config.yaml
num_hidden_layers: 18
hidden_size: 576
num_attention_heads: 9
num_key_value_heads: 9
head_dim: 64
intermediate_size: 2304
vocab_size: 8192
hidden_act: "squared_relu"
norm: "rmsnorm"
norm_place: "pre"
norm_eps: 1e-06
positions: "rope"
rope_theta: 15200.0
rope_fraction: 0.75
qk_norm: false
attn_scale: 0.125
bias: "none"
tie_word_embeddings: false
parallel_block: false
extras: ["local attention windows", "learned residual scales", "capped logits"]
init: "orth"
init_std_qkv: 0.035
init_std_o: 0.0
init_std_up: 0.035
init_std_down: 0.0
optimizer: "adamw"
learning_rate: 0.00106
lr_mult_up: 0.873
beta1: 0.95
beta2: 0.98
lr_head: 0.00654
max_grad_norm: 2.0
warmup_steps: 261
schedule: "wsd"
decay_fraction: 0.737
decay_shape: "linear"
final_lr_fraction: 0.1
batch_tokens: 131072
max_seq_len: 2048
doc_mask: true
train_tokens: 906800000
max_steps: 6919
dataset: "wikipedia_en"
Each number is 500 + 50 x the weight over its row's rms, rounded and kept within 0 to 999. Layers, rows and columns count from 0. Numbers have three digits each. The size before them is the row's rms in percent of the matrix's.

# layer 14 MLP down (transposed), 2304x576, rms 0.0488, rows 1620-1634, columns 0-95
107:455446454484492454495475494581449456561647452515470622551493439536522629454447470425528505469485521571456453507500421549487476570431498465517465431442496485502517470559461508521589477442476484459519397522516508461408493441590571523502500604514465482535577572570516479529503524395454468529
101:533476449508461520464458541547470536568559528480461477530487440545413477489450518429620463558416524581347535518432515501409511427449430463483466436507508427456530413512472490526515518451551439505420404477457489479484449492522476509453442506438498489524433503418508483513520421449449510508
102:381596506537420506476569563551554501432545546522398471490441575484508472579486523445540487491540478504467578434479512525536508470646528546498487549471536528443450514463483439491458455506481502515522513563512528494489523484475521483492452420562479466515532411549487467538372524431550676536
097:437411578550526474556565444587525483515466475498445347485633552658446496558478557509433502456473494456432547587603524557498541603572471462500539467560584568544445500513519565509516474509374509564479560391523478520581476477623590420522543473543532550566552534490514413545493544466516449529
100:558568492518490557520511460519515500510464474448526491460434514492445492549502542628590515571552423547559481611427479582564539545377492453518618429451457515512428510515549454627477474520457424486523547556533500570509505521517600401507450539440463590434548473539522435395461480481501577624
085:522470571416529510535414450486451452543470443525459430488493408505471539509517492467519416534633566526471466481458442543490551497421529475577450522511565513585484586574450592530518539546517499469433534478554460453472491415464499588526492471577498523468557504489492397591518484573566458524
106:575505599481442513441457423458406498517573406444530432562538420527515436539452528445456492489414532549484540502548537538510512530541499487444497527443473498537391527525467455487528426434503502501441438415463463404545524529575447455489506503587517530529536472535516562509497484413417492538
105:489529531451598497392518520526543473492458424550488473574552424569570524461529547476573529529465454517505495459494449494489566506479513465512556553558526481535580520461526448515536530495523519396475485494439391439499542494441509480503520505447455391453485445421467507527469491521457429490
103:510390527470540415583397489459464493490538471511565497468627448531504464522462444541558463470540550513431594441424473451507487457523464471543530501635460519436424525438530522489506541544465518618598451527477500587424493532529420486489474521607436565509569502507489589634518504464520490471
101:491471560503540576538466549522498450431478489477464546583528461493536572494425447520542596488473560538452493439596503554450463540556478516542582428475576523511502461468524524497510602533485484560434558527452503549480578475523573508494512577449519525535525500455486446528586476513663593486
106:451518511587585438522444478505466420613512577493444496459486432445524565383462571505471431478465425509529450480595527492507549514457546463566447585507541421390579503547468512473593570495559491509516582608425572454498464434494388516543496475520578414521544504529610527440459545592398499543
103:419520424508484479455515501451504422542480446475477425515507451539477460618514538487560510555531558532577389481454501493504505558533474518491604431510505518445510525545467510507448542494445517550496484506492435454570617525463501652414516475616468396473519465511490522425513510379449488488
104:506528527522544497509427473466453567517383450523492539482469590476467511470509498499496426556574395535470491497515508489504612445496544405571530471490427606548433522512490558506492514454544470470461518427486534513510482518470581551512553459410522596449489528533554413511500539442609491495
099:521425479415516448500470462456429508498554447503482544481449586495518427425498551506447482480579516429472600460486513501468553421448497552506587521489437578478527513478535495457496561452479494373471484448489554541543474498480415501487534433598430472424476514507538370489537466483537525509
073:426479483485498535437538497515563467512518452516557448524463601467481494487512528525473494495446444474509467477403532468520542536542504541470510518496474527485508531489547503524531550554592593444504441488535538481441501494458422511536502403523520496537501462530519584416465511525402560493
# layer 14 MLP up, 2304x576, rms 0.0528, rows 1621-1634, columns 0-95
099:516428613483540643420443487430638525496488429539516501438597559421464522691482571461496461567398480548544520530535480472473479540500480543520528464577562489514480567447463438381448458491597519516483507561439528547395520488588583547602507469513441461446522576534494526539474517442472480406
100:546465493487520505520495445427485519504542540474473453514594546516440583492499516443378502474501571483511449495550526404566564455457537554496500402464508455515449513483422516527439525448455591490488451542430497462475487457524498609519524453476458521520484529536422450482569445454520521536
098:585472553490558473534439490472476535541533469539520448471522420519408602539476559475479536501499507418514523528594472446494487451503493436560526590512501521446445537453558611552513465434519546396516509436575503482527442531574516454452511510502389526466568482484516465544491544513403536477
096:458462528506493510509480545562490369493511468447525492570560450444394529523433487417371453438443656470474481556456517470595498473434511387456549477468521537428551593492531448497503501500421546703490406458526462487511547512593501467527490454571502437493478547510486497555587413503412469509
089:517479432627447469458545497544502574482461482477474531490502541517572529479500518441514565494491547459540479473535521419567474571503491538477523562432467474448485445364574525480426552509455517489545591499495474461421499451451463416467599445473495460467375540460491623474550518437525512513
106:480442494551561525517499482523532486553602387535485478441547472513432505504492412528541492579523596420441526542450487529520524495520468429487504523508499549483445574458537600462481510498397543478445464467506470446425543411542563494511493501583531475508510536456517515493499480568537524556
105:526538550505439527617427477532546496614525379571489487603541498607543582556569555467502547453491525489569519489532492473483458431479479508444589504487397566456483455540383511505448587530481547445415516500482480559454492397545557395481530492455505455513426482619480484525572506483500421456
101:508481398509406498520545507544547507594460517568571494521544490521545545517567470514584499459416538584433470570520504423482437461564507582389515483465511451559500520422508498589482547479438452512544409442527560469522531488489479553572487491438535513473507449541505567553470476540416527521
101:604516464553508567522557451502488425396486455551424545492506491511545411506540408536496462430442601413471457483456583432509571507468485486573458489531474508492510472448505416415520485500518537509486348591427490443467558509490401498479514496535510497534456509549596500454432462508447457571
103:503497533445507484534496488471529520565464430505558538487538529582516513559504525428466543581428460468476500478499453476552544467446508489561576502506460486499413595410544495471452596512539423532546496354434444456463484546586579577487517466499434543488491509546515467486536604591412450534
111:504563538509576489471457472481525466497525506512531493487584427556492462588530548550533451517494535477512480527529495489528502594569427523513505593554513520527465600503520454498512519429488575485501492405476454482436566450434565514499503457474533445492461372556538503510498473496538512464
103:494526511481466474609499547398438423589472521521535457462487471478427499473501522472497412535570443534547400510502473519464562526542509484556508528606505507432474523487384584491568542505451422500520446525570510555408443540422487445508564533478598504489495473429459512460489562509536508523
100:514481513485451469613472457560497527554457489541469484499596570516521573465506424575412581441533480532429464528546575504492443537578432590600440544533473515430529455431545417502525475354528504408516468504482501507491485495544547475456453543462464538571498491481497487583440503522577555594
084:533492536535578410528469501503448483536573545537488423548431479508504597487462486477521520460503588537533491457398478496543487413434425545580516587547431497519495526565523506479492451448505469499492483417560451477458550487589462540532483400455573453540409444527493465531507526492467487526